config = dict(
    n_kv_head=4,
    norm_eps=1e-05,
    positions='rope',
    rope_base=10000.0,
    qk_norm=False,
    parallel_block=False,
    init_std_qkv=0.0735,
    init_std_o=0.0,
    init_std_up=0.0735,
    lr_mult_o=3.0,
    beta1=0.95,
    decay_fraction=0.703,
    batch_tokens=65536,
    doc_mask=True,
)
Each number is 500 + 40 x the weight over the matrix's rms, rounded and kept within 0 to 999. Layers, rows and columns count from 0. Numbers have three digits each.

# v: layer 11 attention value, 256x256, rms 0.232, rows 228-254, columns 0-255
# o: layer 11 attention output (transposed), 256x256, rms 0.607, rows 228-254, columns 0-255
v228:522524459461527547498482466518520513444520553475481514481468493541495502453431508416444492539541462481444445452521622483533495522469436466482540460498494554521481462508524515502502528474498523463498509547512438479550529496523571528515554519478564496475452496520486546551553537527475436479512560538463543525504446542502479477504538507504480518489495526509512479476443470485536498500465432510478487538454461516579481436486507485429476460456465524478507488546498472517516484507491528510522527480574510481464480461463455468510486511545485461475505548471501547525473431502540567396538456567560541485497516488530444521530550474485474527506459459519577489464520423453487566484523526452507566487529607522479521452484481456572512462470508541498491472538498503433448495546549498
o228:520486498538528464441494470488504527535535467493481528443546492500484460512565482544516572462498503544486441519515405555524493464534446530449423524508534558476511502452471480479455546551576568473480449445472493509434530452510483483492491507437487489533508473489522512458517485440465532540533517478393442515445552423546538499503496480500516501476491519556525488532467500475518535521530521481557547526475550498516474511506507455461452460482522430480508494454471527547480451458471459496474444526491495480544495515497515527482464459515502558491472450520501400485606468558524506513476517585484523502470459499500475472495484548525569451475517580458494508538459519494521441477477524489522439516456499467516466520408506492503523494437473460504526477477519477563583531481473452
v229:519430474475493501527545493551485528504513485532548492494477522495487517481527474555441525503493569505562481546488488465453546499455526503536533529517448544460469492500466539506565558469497457557511501530497530498487534536507458484466495516469551478431504475505508453521455457509501450561494472472541571459534502561517523526486543503521491494556495521496539501478499444513478521496487552500503503507512443520483475552499481441480504490467500533452475443439575473524545506503465547524550461554467510478468536505486441504417478524520468532546470571485509447502499509542480530484521496509452535479519460542467604565420513477438483455438454473483493504561440573497552455493522511506535492480577538488482558545439483519488503444575529467474488518495574520519486444507521508
o229:507496563496466514544493503504499432473470469463479502546494483559496506529517446498548518524442523464445532457519539517488500511543541506523499498507519508509516473480548543513437477528460474439432479457525506503478478531507514484475472516493437489529546459505463529510442535520459575545514456529551545490497505521534536523539464525498498475470516507542501471611536485510522465453522488512503498525488529527494535473523465498474467467523465512468484554496514494468582512506429492572461438450478525446461509519462551481586447506451485508524501444525501505466470458483497527485438497523490553509529482487436435492540437536509544483512506497559489470457488470495501522441464531508488556497495510529511524544540503501528485506482562512472524531535494525520506535521468463
v230:520531456444554449513505510443486474478540532505477551454507485484489522474597490443618577538562513562519544512526458528418461407471474422492523472492537529484518557449503488536465493498502480547515554439533567433541434459501469541430517420489476445534464528533469533517563500526560518491483520509464497441470517529515491569517460522516454446541518494548558522458558525476515483533455492518514468510522564521511529494495523523560493553537552503501474454511538563462532530545549486461488544538435503482536495467552476496472504554585471510440477484499476498545499559447483548500538436580473567468567488512444501504495507509494488509558519462536482520508427493530497491500530483520542457447485475538443471529482518450479522465467532453475476490492436530455497461426529472
o230:555487531506456498474572439532487513513509474555521553549492475492458491528429566507483498488484545521494445568482529547529533480534515493501497524466518477549535456555493532523520552508551518445511530529500440530483468552449572494568512490587495494500521515517520486479429481447527544537495498515488463516524485561486476493540466503466497476515511499527502529523503600483538546436527555446497509555500486528498462507541509463423508479514499486507557525517496478501540547509474468511547495484513512541507460501500470586477453510516512509472531599421486513559557551441515541530481553446499466444502500503514466455468511519515482407554495545500461513547489539466467573516484497466465473516500478515490496506557532458456485525603500492420556484474495467538446493452481596
v231:538508476464512466522556470535492551527495490500507486483481495539464409544454544515441514486523549480524483483478558437439491468466526538447465497540528507419468554538438541515530517557562460480529579483499502554552490458489501550523549573543497464463486512533512491447497482522449525431519493518470494530493520515539565472515520496470471503519514533498446485559495481486445562592445469431515485507425525514564499485537481472508532517451459490465490488482480449462464541526539443542552456491505497487423506460494491444488501525469469574568517505546497449554512522457538578513504486550489477510488526520438500553505543451476554485509481476502550451523541570529535478496425511485511466540472548474525518536529474572466488527475500447586511514516514509437560459552412517
o231:467495554559516439535514550495534449524477534534486520523500572517530570528515486514473467578576482432456507480524449501507535511509540519477483492505512504497509530487488581511562561501482517511466500499516459465411531494565511494483482504499478488532461512482448554541484522476523403564516451541475474464544518533504442466498498482512509499485489508487529521501478495502521457498508440532486494487505466490490503428496572514457511517472546465482497512509552512595489427451484493524470513518472458565542535514549525511556489482494488475515514476456497532425500477472517446426537529465467616567474482531458512479476494535545504492484453478514503521481507484505489502512490506525543521524515498508525470439505526500464538432525522511469510501513497491594539409518523529
v232:472508504428579569550414430431493457532451476555546520544526500430471481533479446537533465478475465531524560528507492556532515447456557493561547546481477443524461551422518506507487516529477508495544487515428462408565557567455544526442467504548482539525506482515448469542474495505541487480490475515548521457488447469533525468483445501565531482510426483453493493494554519386519491449547490584545496483488506465499524455511517493444484476494486515400472504475474549466472525480506545432505482523537485491477523492510497407501440541565483445544465567495565451427558423471450458514566516505462526501461546493425529464545506440484527417489424507549514478515503589541551554492537462461539543475489502425483480550450515464530515505535506515537483495572549515441545489514491480
o232:452456484489492427563535533564461499492541495534474525464467549442477556428469451471490525462477547530513515513531493483520462506497499486526490500467497540495528533511526598480489474542493511484487452481515470524506517541483523487552493448504510499484498464538517550490465526454509486454513493471520537571493485559459444492458514395476506548573489554503502470485499437464489489521497471398499441436550478540555505523487518516516480492482466487484561468481448553474513522554507507439552465484476573577548465522445512514522505544483462516509491479507407451516494502505431481422438499544486452578534517440521462491518507535474475478539521563530477501592544554557432451487447497493456555457483582504502498488512470498553507466489519485501450543469547609542449526526506492
v233:506481501505479602486544494389482450440486509432512517554453502502479483511522562509441491481512539532573490435504511474453445528512498480546538440517516525528514527485509521531528491515473453472528475506434510571484472477514488510464518448580535521476490543437531493483532491503490481480598551529520522505505454557448459527480486508463506501555495518510541482499500444566514544483465532482474551488454528540461517552520524506521539533495473626500412572575527423521534487479520514506464432475559474507512414519535424494456411453458490506425503548532442412506564492549586566426481501503532499544446479480521506567483440471506455344548504599498454483553414532491455501524494488489526456462456565428508506474523537553493510488523482460492556514514539517480574514391518552
o233:426541585526505499559502458553503450469505535525455456441473504474445441515538495549553503479544528503548505540516475457469566540499457581504523502535482526443481449496441533500488460495528483504517404466525495488383466441465447523496564502488468515505479462502520488461556439577496479479497442557473489494477473513545471529523539535461565469518544512559497507449459498429526519500523465543531487506488461511469527406504532500554534531524525478481543493484519515479505494547492515605552467398491516480559420494496530524529541490481529468525490519494548521510500509388457476514505465550540530500569511443561448482503494499477518547492498500485429467455401530575541507496575462433462477427487468524459550448474552500482519475498501532538487570539518513564563540560419538
v234:526492517507492503491498521477473566491498458530558498523475552520450437522486500527433509507522486492456493483502487498496552525471551460512470498471462449440497516532490522568530489521514557499498481447518493493535483609527509510504549455556504538538507519509456532543506450489540464494538542478488519499484525531484512483535504506517494492505518524509439503522507484482484490487542413497532482514518464482536451561507429552477542447461506473447522495526468425430521465524492533517502458513464496543519452516422501491512483597487470501511444472525502527463520469456494430491527513511441503491498494542479421497463519555468484450554478578480551504461506544529515501552516552529504484505459473487584509507539526471512465505486502576532494517551468489463533449481525527
o234:496465486450518548501548464544501518501435488485526465449498478440514602477466496490467525506532478446543517450493514506507438467507496513453497484582542490507528513421513539476527577526545513520500478443514484498518507440505584500472482488555510469495551548496492565483507465540502503460486438569508527556575502542519521481469522480431427585510476505521539517424511453455480462548478537480414511479503485521513510481493503503493475549486505492515483519486526530501517481489504522554507508457466528550517523476545548496511498489535491427463509499480512452450544561433474501529500476505519450565443498545523505476506487474482526538558522547501472439490433530525474506491524512528498514523535536485521504498434500517521536484453545499497466484510508533551532553539487511
v235:424526412516473531530467506476458507503508517445544511506494443454545552434574463554521434482539445472426443529465514489535457471398502531534520509495569491475500474532486540511512502458447511489477555456520524477473488523588568420516552489509492460585521530457573468475489531509525505573503457553432520598473508463424517522538524448490561458525506490450478539439498534510539539471509535475522517521486514508465576547491514492479470405541448488481581513487492552542449465531517525542437495541511522470529418527486474494505475444543489405434494458484479538527519469444462529406567528496484438480542549489566519442472494454433516531511484506592511518529546466522549479523420441508478554514531469474458465417554443445505498481555512492496475487518524535482513431463560473
o235:412481584492522511512487507508567536519499437494509519480553509501525514438442520517499543474500507535543510523480430475457550514554484523489430487486409517432478532452488473514461510549520484491485450588536506564507437521465533491495522479477595485502499496506475524488445505499499472482468541460508500516529487448478532545410496492502529498511560512530527517519456496506517531493526529527482485516538513546507455520563511491504550525551449500462486501500495511504472520518492453476503467543452463528470511443502514467486511512505622490472503528501508437485500513558579494602514471578527434470522484481455483502502468503443471473468462537512471482473506492456470495521498489469520559502462474587485508501517400505503531494453520538466619470514501462382512536442534462
v236:475529449518531504516445385488458501520416537505428438512500471515563576520502474426415551483534509536452507433454514484479519488530494571467503545521499556447460466544404487496487584416468541507429511495505488493564463469455566469503538523575412547541556601528496545516490552528565469509526505481491515478510439519535509499497559493455582487494476509516432465462507513468507504485467501499483484488538502450532525512513542529537473468543596412436517516487539524408530462549549523493478507569503492488488611501491498469475487514574567480501595564547541517480562483527424477493527561482487439571553515518481456464476547472508455527447509514524557567501458467501490466517485502425484511530492432541564489489504465472505515427537490529582443483507498430591501588457473496
o236:494486496440596512510503501577517513475556504537540509539451521476536510515583527531451460530523503484500497553452442489495529480530534479513546439494513498508484512497584600459437433539493550492477460569530438502493523565506467458545529536468452559516456475475511446435537554456468457523501508512552463503515480459531425483543450451486431554490487541517580503506466512557543542450548496545468597521503472503517491494464405500490451505454466465488492466519483502531445532530519501464514559513502595548488462497551488443475459439554443542492516485538436495540468491561524523494511410493478491502509484528455498488519513484419540446504535522511502468481430562498474498516496592555484486588574459491516455512496448534550585546495536531470547532501517484507553460512489438
v237:470512550483484527522537445491568485488474502500548523457486476478470475439546479466436491473532522558525506503526471492543506512535484499511481519462592479568545492457480509535535450534473445454574469467490476545538529447472433524443582487527466499457532536488474400470513496494503614562532537532462544548533454497479515576475427447436562540503544497471507436463500534581512540538468522466460510533470514517450473515544490552494498537533532519460458532518547470546479487490563510495531517523486465521520498447503530503445471501476557521458508506478472509488499542508519536516470555457451507532489495550460497534498474496525558521472484464502455518492533548524560486507531479496490488491512544492533470482486500431518545560444480447536556540482486493494498475528498526
o237:439538543533499500537557542510444488534470508525525477505455463515483565516504518475480514493450484494506531481523558514467486508493498450499488523520486543495522567576485522554548519458433513583505425506501549492520504468576559526530511502486543543545480471518515475478512484499550484475542555520544476464530600509483496504478491570531469461499456571490472537485450476512521532433528513525538566417472541494507539463491500460534487501486468479486551500527513538485442485524506473528510452542509495494481475529505533497510501500451518462487466534484470464584500478489489515471582563481507436558544521490492513490520456499523472515445485515545553475460490484548507514505504439476473534522563414470434510556487512446471500479507422532493553516549522534481520508473489535
v238:518488487487514471562482469461549519501521524524532588464521581603563545541533537486502498459536478437484506464432543603505572498510474572438549514523459500507497505513436531466505490466489552492539523523495458502469538545490477483477476522508539464478497537481531494480504501494467389440517524536538476481510481446485515461493500533429486480488509516552471518499455441486434467521492522560504538464475514464455477472489557523492522494533513461501467471511494490537509531559501562512484495465520526524463521467510545476553503527486475483485497432511545393491468493500521475601506528573468552487501543480470487515461528519478518513534531497472450513535517532560517509570526529440562488433504548382531529474542543528457432524459459553502557556496510503547479466463498539
o238:516492475418489512514499472528479468532475536539518481509483516502475439482480415563535556516446488511427563500559465455506478423531498496499533569510573571524429528490545521509513479508463516511477485480475464449538486476533490547536503473554516515488487482458483555465585447520501455494406525464494537477576502532498468473504540496457458523470492516407488453546555481415561509555469492467525509521494495545515515527461487555503524499477493533499516448499500499468525461467493484466509468539487500519492511545537524459448485481470465554507510546522441546447484502501515549491483470550495493493459477464571507507498461503564622505507484497516453517471500415478502523510467491503506531521502506496468532534512472473518498496512538441540476440513495499496488455538492587
v239:446544499522554462548477523511519498526443450488591472505542544494461420529515410491491417505467483508450462526515549458561487500445470530450497518488512464442497519488505512527568535487516519443428495570521482439509452520578456461535447481506494479510477462439518607507444479466519496513466466465582509435536475556528589478515475561575490448449490546435567526494449582408455435529415426523469512486444591482500483511441497457480459513531523469479488531467499514445552461504538513527522473499520486487465524447554516481486530512519530510545466511475540469465469487557491514527532477408531541487470504465526546467561520452469445475439527578465518563538495479400433517497461505443505494445471466477467464501528503521536485531503494520544512509497535492551496485526511542
o239:529512545515520469498417518475459498521559550496462520500513538505522535503532517499454517515509512550484530478400486535490529516499503518555545501469513528485456534507547529477474499501532466557513479543506501510493508498504483440395527504530484480532562513462462518561488589527493561494447545448494546506520520590497514509488477468446553492521463518467453566562502479472543550576562547456545527477485449500489508506438528460526509501524543497497477533488483486478528507425445551442458504531513510499497512521447526486498474424535452561485479481548461529543515473467475474534464510474436464499486595579500454488517529468424505520446487433508547423572523510461486501471487512492430518475521522441523495587565512541487546554478537499479493469417513569521443516529461486
v240:488473517564482459470430474490421483543505489525547446517516471480427490521526542502490477490503423453483438552467425469508496513522549486561499490498533471499503510506528449526489456461468484534457473500536431483506547504544459518551473490597453530405538517433516535510499441467473496521511473553529537551554489557491448464525510499536521505530541510515473518488486460503544522509553536467443468508470520509464497497519552436508519532438473421431474478505371447493437484472559491425494593509531450504558464446474506452434447446505489476483473490480459443555586493429489537458458475483516522506482502509491535565457526429465495402490515612499527450441506459563526461517538466541558488492531491514479503472476496495508462493408457539486484499480456490496489488460544526
o240:468543490481481533542518494506513523430517544491473527489492468470561532499504475429459516486483517528505527529518530555463483555405481442508517461504527481552481497431440497527521571516489502543504496462474522459474556541490545452489505502508547452555421503488453555462507474544543512507436483472495507514492538507494545456475522457495559526535524547512511502417536528516546492518512475545507516530564496478516476480507498551483496471508446460503515531514467509450516501529491494572488457479432543504527516512503487559505511503424531434508485489448564529515518493559461492537590520535511459503551496508496442478495446495461515459505500482545499469494495534474515495450511476520473463540437472505505508553473532582493502536474532503508540510537552519423488446571418393
v241:520491497474540495516519505566380501528489534520476443513419479505534491587543466471466457486493440520511507487473541441505528500416512538508413556490478458479521513509496443475507463546469470490522493489563487510524471550510519454534445436500494466541533536466487440522474539474529535531506512544542480483461431535505505552445473483554491429541538464518561473618575537541497519491505600497502455446471521560505540526528401588556520445475530465488506532497458508482531501556509490495477588569480546463496445566523446474472484558473453511482459459457447512550443511489411516480534458469503494424500589556440494525471493545553459531486459435530579499541452516530603474457496502520502452508423483551460424565563505500514428448563492528479507456453474485533488539583489441
o241:647498504468463469466543500487542484493515497495474551542463537467497477475518536509483551546551574425519522565530471524488521575545502438541455419441495540455492571533520529491519534509500444457481539470508518488440513472494452498493486506536487498497571495552472473582536511543444529527471413505553517516455533522451487525466481539545485486524445529520485494460492529475509471522411474546489542530473534437431473496474531507479464508507486507541446516478530490538462506559542517461519475581567471565467523467512490516526484530528552557476541478515532470546512564480436521517520534490467438468451518484459462514536503424499435478495535528553460511433537465440396507461477492517473518460534483531504503463446509489465462489491564507535471497548532567484497492448497460
v242:469508480477473495421576482514506560549531497542444460555503550505506504515526505491521421428415496496482481508527404507527574483471495475542578516470450522487488555461526502540541498505531537466507516534553473449484570505507517463506550488455560499540478444440490533560488486439448492450547465547474445506559486548519527481488473488529480400534514464530470498450530511540514452511559468431446486559541540473493477535475491518488521471510516541509545494477536508529489513589478516498505439538429505478504452559541471526519439594506565551484441537528500448456436535479477436479465451480424526528492570547458501516465494561495449492512489515484487504478537473439417625495486587526442493557487462461548511547504467532476447490455459489506460520469511517420507468515438494
o242:452532464412495525530520510500545438472480465512490490534509526439495465519467497493451465529509524497458497488472521515483436421474548523471441495464489545517530503473467468517504520476581511483464519474484492559515541520482424504481466539499490442510521578501555508552549476490559565468470464536566515473538462470460480460510461482498508522503470512555515546481540534467492451517429460485489495485466538505510520500484508537500463544541581500461525527463476463503517461410530447578501537485554577562526544519460493550527507493502489501479551492489423503467531569450501478523495461481556457500440495498513528552575444557511518495509488490464467470486507526568519422531479428519528527454501531497511535515514460519454508484527539627595488474482422500464473552476508433
v243:525545478470539477524501534528490489527536561474522548502489425549478499546482519465488470483581470452494495540504513482524524470402563493446484569436546491503511487529489499526458472495464565503540493527520491438476509525491504556495489482504471578496469502480511526506441490485496449571525501443546519529492517520477503451482552526527566529545486516461482511475486455479503464479485496463541518545543554512521510441495507508497507520518438474523428484491475493504514536512503477457486608510509542498485443483415546514474512483457517560519481553503475537470539507489498545503532502516446542487454490455448499508534560485433504550470441478567518527456462519456491502466464510426509495520545450516487492494515477453562476541537556527556484502507554548539505515575577472
o243:426499583603481523461534511496489524438503462467510476478523476531478452424578470464474490463471501508470542455509454489491458520527469474488497521497503533517505520483527590472520515535478488523489509492496511484522520509499538421498509507489480453472506495531468550429534553501461520514530487507473509510532475536415533468475481483443463534485501542544534475522497497536437484524449533546507506501515487469430437523514478481492465543471534508485517446491546484466549472468495468469516426507490464481546461495488491434471469484518536520510510503469536517525543520560480472511510476537497480540495476505449517488466461464516472464516533487477532509558565450499496476531521492495504520590469536474463502529498548539472478478468477399521560484528507448508460541468452516
v244:536474482507535522537403524521524527527476607564441530572556512504495527540474535446554522460510548410465544517505436509514487510429530459446555460565451451495441527482485493448503449483536505470454459463497458471514504480513493481511495517516531484495450456442494449474548464459418573492549441503447511452521512462541500493470510483513514486511467499508524441500465528439491460545498516530494464562487490463500442519556525525486526498449477468525479416467513504479495493467476412498545494556559500558538549502478526503485458474494447542480586540540455500482503494530483486493443404555518527515552497497474513505537460523542498478534439461535459476424493480557466552464453492532540510498516525508428422489526520518479488541558539492504492498503425471463478543513487471
o244:553514494548528503509512464495510445465527492539491502492524480513553440523500506464486477489522458531555463479478464495512444487533481481517504551495515479491520509481545498526486474475498435528486518504475506510579552524438475511577439497455544583410472507537448540524473514532538411557480470515543488460463518458500452492530525482430533525496511506547545517507475440491518512501519466494496438535472551471554469548461507496469481521435518584456556561461437514508592495509516512449464512550509538541526516572455465533537526528463518455486470500488496542512483491555452537507536520493498503451482489508494454483485447460549511493496491509488437568522507521520530481539507511534496442533454491453574532548505441519498482505465465530477513538522466503569484486494507617
v245:531514478554512440511481480552443455517511516431497478443518519573516449489564446535502501527474525583496518471447494538533484540508464529537485483467451480449480477479511497468455464511517470494466592510533477535532447472455514482522519573517447562533468527453480529489440499445489476536479504458468486468518511443515498472470426489452522479464538576530476512530515505522584536515530545414527453542449455470524504445457434509484525511435525506542523413427490512522520495432515516537495506580539557463540534495476486518501521483467520489501467418426554578539534492512522490523420477498512504542507444507451464490485473474444459459512469540516494592462444488520484541483470506498508535524494463500502567548492508480514492571487561506475428469441515410505504489461466522
o245:547505488449531506513518556525463523486519539526520457480610529539563482490552558505467454514520502462454546505456515485522516472477513494506474450511438424472486489532543460549508485492506519488543543499493518494443563484492494504516472474491539460464508524527464472500467556468498516501420484543448478560512493460504538519440490515513533541543503444410448542445436578523519483441460454497493543477544463478532500515480531418492492530527517465474498518523502506520527459508494476510472505492486453480499478485561503485536569475551446447536512467503484487503494485500443590453498495487516449410503488529532516487450520474440508514532484581605537495529486493486510496462493536495505442504514611561469472521510508494495505506517483511528508509479405464460452546550511546
v246:528460474537517508548530505546483505546565510527499509523513523505445444471552431529521502532509470521459438495478488489488479514496490532530550485534487470509504513528476451497505523462507518499507542501529472481490483458510456461500494488501562520496490424553547435519505501457534479423525435539444429477530489508428435493567517517466449459534407498554471556490467546569476509517509479522437520515451552516478473523514547476494491502507503441538429588479527513552570508521526450485535444553491478492503506552522534530515510490573490499554471540501554492553462563479466503492547460459441490461465502544458504514480502566463516514504523550499573554482472542536444423481556516530536474474528501551492477491431464489553507437481477457490408465484538497481522500587416481
o246:571505503425415472516416446479544470510547519465523505560431522504551581465530560488518463483491546474521516517539449489481529513486578536455482576554461540517457514486570501510442530512511490487525500495490503510507535538540504453514467486513436468505475567488462486520491517471483483545471546494486524563481524474442495466482506503544524446487514502526494487538482540488516482542512506545478497578476524497522547512526511552490500522490530507473553499544500481505524521459506499477512516505530491534435473474448476517535478420417513542488487581521470489547516511479518470503488506509549525485530495458565496535479488505510474473493523490492496521532436520441567549469517423459499506473472513475543500535479524497525480480507503543499474465500486553510535484509541419
v247:516453477477525468494416511545496466540534530449477479527518515478501511501446457432532512469470491505522502531498496565533493484500532415523473485552465458465506544460505489541523498567481526498507610521498417497524530501548496506501477472472447512476540497479544486543573512452490495467531449463455511461418479547490580463461501515457546530496413456594546504451480393407505524477524541488546555497542453503480547472482550500489487508481504495446541494523483579520522542469450528471492467582544473527424554502524518523489490488496569492492522545521514535527578435539471526509468456476390458494567511536466520545498406558459456478488548519505447423403451471559463459468487448538533525468479485497466435483518522557504486509431465499507530460517453513463492514534492496
o247:550484479519471464500482450468478497482508532507470492499642559513477462513526499536586525411495501588563480522481492523465458485488531473458534511444519450537466489495542547513484497497503515456490519474531556532532521567539518500527580524554522464489437522473506486469468558488450486503512491486520546501528463444492481452554517467562465465561541515523475527487506532579564508532533504530435457517493528539571491441485543517438571437502445469479547543499470463460544558549502504447491558521512507483588435548480494543540515528487500482494508557469497431545437538505503520484514505554515468476492494571549501537539520470549511468525516492517508531515489546502462562461440498479552563530521503514482483528433495467525533462499512547511500467452548445533494482548510545
v248:511504577600533547529475463573409465435462475511452535456452450454463490513448488459550429456526488502556531530488530556415433412524509493507505443460534559486481581506521431488527561467455507408416501560472535507494451488488511511523556449421465543507477474470493532540514490499558560531487564508415520572531543572510506492488489539519521479501434504462588519455575473427494489480492456513436472407500522488487457490503514454521442478523492508479513482503487507499475513516494494521425529556486461466452484496536460513474493482485443487514522476487433473507504454492531473438565519484506523481466448526479435481567512511473517510484469508463500507541479489524414505535504502448483524506514596523488500480439534509523487478535544537485480497525536529512524488485500505
o248:480496534467517434550555480523543498488452469526460518508480479516473535479551516463475463500453485546499462487488431459546530501458423473560485459494560517540480472479482502513513471528595528520492474482552507518486476576436499429406498462490475528539518453477517489504472503562482533474507457512498508501488521496568540547468508534486501450467529483439427480474424450576512505491512493512520516487451516594513511476457487525436479463480497477517534501548516515447536457457543551408544560495517550504505489510528491536448511487492537525473515498472523500544534485493488466528547505504465552474548495423501598536524516465470501509555535530500490444592495515545538501461500444473467444544501465416547459494505448490484577558551497489498522508519572486524428536469545526
v249:491541519561464460535433440566524535467467610525477478529453466550521546482521558530508446486511564500464464589488472492487472497595484453467573530509479505511532464497492492517455554476476471505474503495421559519474496511473490473501574492486447504553479450480544492428484510495472525520539513429563557498485502458519524477507531457519439572526582514478536552488590575483501529522492510558478529417493485502504466494433518478542506450489468511542517485496502537496534503614441517493554459589471463399480547517467448510488537535522537573464480537544518439501457478537451533555540511426543500524546491470482436491532490560481492518464514443490516588527488505541475513439488460526443486520586482567518451471465594385523487470518506541537527468576489425523532517512523550
o249:626580467482510505472501489453500475512492473499497490549553511491549544500465459462515461496443503530534501495535508491472487468447404476436508488493502475450470453565507532396552402492541549520492544541569515515599550495509480525486493545482486490485463494533508481453454532476477513526503538520541515517483465505456520486481540539422451475454465557530473479492502510519493503420505504501520433510543433535509474605516552501496530483504530531545478514443584511507524543440518507558483556501543559519431561516540566424498488478578489508532520455525452523489575515507522523497498570493428549544482459498471495506472522466428517521437460503520452462506498487487495523511527505516416536521443478503490404494519449479517527502516519555511522562555537515508516510444486507
v250:520497502490507494536472498552493469555494396487497537492493510488449513518498529505474474430450548528479479500538565540545482532539478485470496499433547548524546534488508484493502501533483544446431501560450518502537551510582437518488450501472507545495555576458466499413516485445623476427514522469511520529559449512475545483549426494460447515554532506479530507511480459508474546516463526511525501528488486490440500483471557492445567493542471534545489603506565541503492561495524477528447516506458493467521453486429522507442481547514514535542468527578437481543527459506485475501431512454434539501437465527475524535469463509519435501497525496507485528552490498439583510449450457520496457535480440453406550497450491428497533558531488515534561521438508451518467531466523475
o250:465517512621468569466477571511487502467477489542490502594483545514482502494551515511533469514484533512514518457511478489460500479508426481520558512527442509537518504574507466535523467509563474568531509496492497498555471477468535498482547525512443502552375519514528568554468461485501495537508541516514508544541468480418552502463577507494538468503481468505423526499507529487435519453519423498458490438519490573481502452477490483493539515541527551499513539451498468545561455483511526462524563538507468451475497467555525467491503440504471482494522516513532466571514525474408466467540483559518510462519494533471524495537490580459575502429487486527463478461516511503478491459441533579502542541468488487432512493458556490526485511506532538478492515554537551558434558479473508
v251:482479534500399493526502431449536487534541480477563527501490449601521462527443534523472577525506542480466467509538479515524526539531520517523462546525487594469505466588476487455458538546492519489472462503482466499483470500470446482494563528467437537563503549545465552518551489495526470531502478530451520434553478490542493501561544499468492481524526532514432486471451482516460458433475552551525513485544434456483476608528463513509503500547495458470463475460511500540514523505545509516533506513503539480576484507403478496507433483479548562449548473522484498452498518497521537583400556483464515567534541518534497462484600494478486545521425475494498497561495515524439447452485509589463531555505520504503466439458526463510551506506437534535508493510508530522505522486529534
o251:450559469531491555517453483488488482433451486498469490458502454474501495493578532513490478485445534491524514465492508562481492490538452476491520589471519509460486501477522525517531532487494426477550470463474456468549492467526510490531472501506509520424537486452481478479444500416553463539533499448536508546520501478588489481526449529481435513469469565495560447517523528469485495527514476503491545464474524558526496502540525449456503525484468584484518495510518493472510500485404496572460530501446464406470482542606442435480474501566460498499483474531517502443433523493520447517525457511499469486547477474489542469522474589490509449524584487486436553546449491438497456594585513506467519467530496474495447495549454515530490511458504515533474509561494535479494529435497461
v252:548462498488539454541479520449482549509547439486465515480442556496487492479502485595500536538490514447564444431491439401548429472496495533533523467480477480408490466511483482470441496556490522469476526452525563464501512477502539497503458536505450500432414531558501474519496454546499464537442458502480500526435462516524567602548474428599500509536489535533569475520570488517471396491518537492506450445540473506490504464487483511513528448514505501473461531454519510511545491470511536525493566469580498427476525500496508396434595457465514512478497518484444511497467587520522513475529461422549544510534573526453456474480517463516513542553516505486518555510503518507510508522512530490498491469492531518488516541439545488446462531549422464496458477478492448487469493497553498
o252:501468534478543489478527481506517584508535534513531562495491526508542540465509502484507525461433533457517482561518555569567488553507492531561537433511537545521608504459528487516520522497496469560502570519486531507494461516539475539542517507520514475532577479518470460516473491446481540452484491486473514480483500533579471475454541529523530468527533472446533476512538545523488558497513511514534534555450448495497495521512544443464545491481438494552532494472558480524466513476483482495489478482517513502541508448518491500522469548539483486484477475505599500520483524524414508504509543553553502504507458460529528530492502517494518556501517504501440514504499482539483490535494442496491500572568545468495472536581502462491482461488550512525484531561399567526507474454491483
v253:519499521515476518512468498569466482471537480549620539453469496460450478451538482494571451440498505511492424561511533506506440513481465524517504481483438531501526522422552513538493523521463557553490467618500534491582486468577537514506561483388518505461520460525532482539538495464475610463539494496480481588466474549522518448510457600519569395498553520459493446493505509492493489527508512496501488439468527526504513541399544469544503434481464549547507554515478497468452504479472487510491570603516471505484464467525550502539546501451493504514509542534471517564519587550465546458523505526430462497498535602493511449519535520531555482487506502513487456563418523512543542504515481524535542464557519477478500495439545509496418506526522464558542466486558536552565536524452485
o253:506540543509482478530418570480528487563451491518457545518502493518516520548530540524534552595499467540467481497480455474519525529496484535498458466514507525488523557571454508389512462484547520529519493456475549460519546561496513452467443465575548553558455529509482542438528527534490499449532488508498549478520507531504466597502490463514506454503510491479460475482487463493452402512420438528487529551527547562518495454538540500424525463586523462453527446491522500479533529476502507403466478532506532437507542418454472523498526515453617516518522507511521435518488492482473506496530542506571526463542507533534500528529450497426484467540529520467491416499505454520528541524508525465499452524500521508519438527463514449503555533510521527515527504510529599556480510480492480
v254:577484543513525435529524554562539441425503474479508494476429469505469506463502459464474560562477442541480482557469500540547494502524516484457571536551490499526546518529491462550512506494503572482483537504556465456586510468500494494489437453422515563477518482520500508510523520525462495477432538475486498551486517537519490489467512540523546500510484489582504471530473554517536541469476523517530538585522480471568475482516520511478499481435554551443475587522484494470538495521536496504529465489522441512497470495544423518540542502478460533440441484476481423520521540516532504478511511458471517436449535464525525471517540474503528469489495540542477459517529516516472471469509488438548526535476526562555498392519513522472449452513513545592533458480468525428519523559489544
o254:598489446527514539487465515464512504525479507478534493502534544480484510491502507538510485482523512549536458437556474477488532517483496541529460430480533518494479423469490524454526515516533544469509478453570542515474504541476493513522492489493462532518473555478458491490535519456533479457534504566483470475528546576485543436510464516501535476515507498513481547535515546514523444504487557509523477484490509523516498459469495462498516504464500529502509481514507553429455445505486473550469492525533496524491525485442580580513504435517531481487557465475504433493517557533532469508505499523585499458543509514507494491480512509523485475501529471503548473466473465475511561523499534451468497516500520460550522595478524536500508499472560448471454454513551537535534526494507458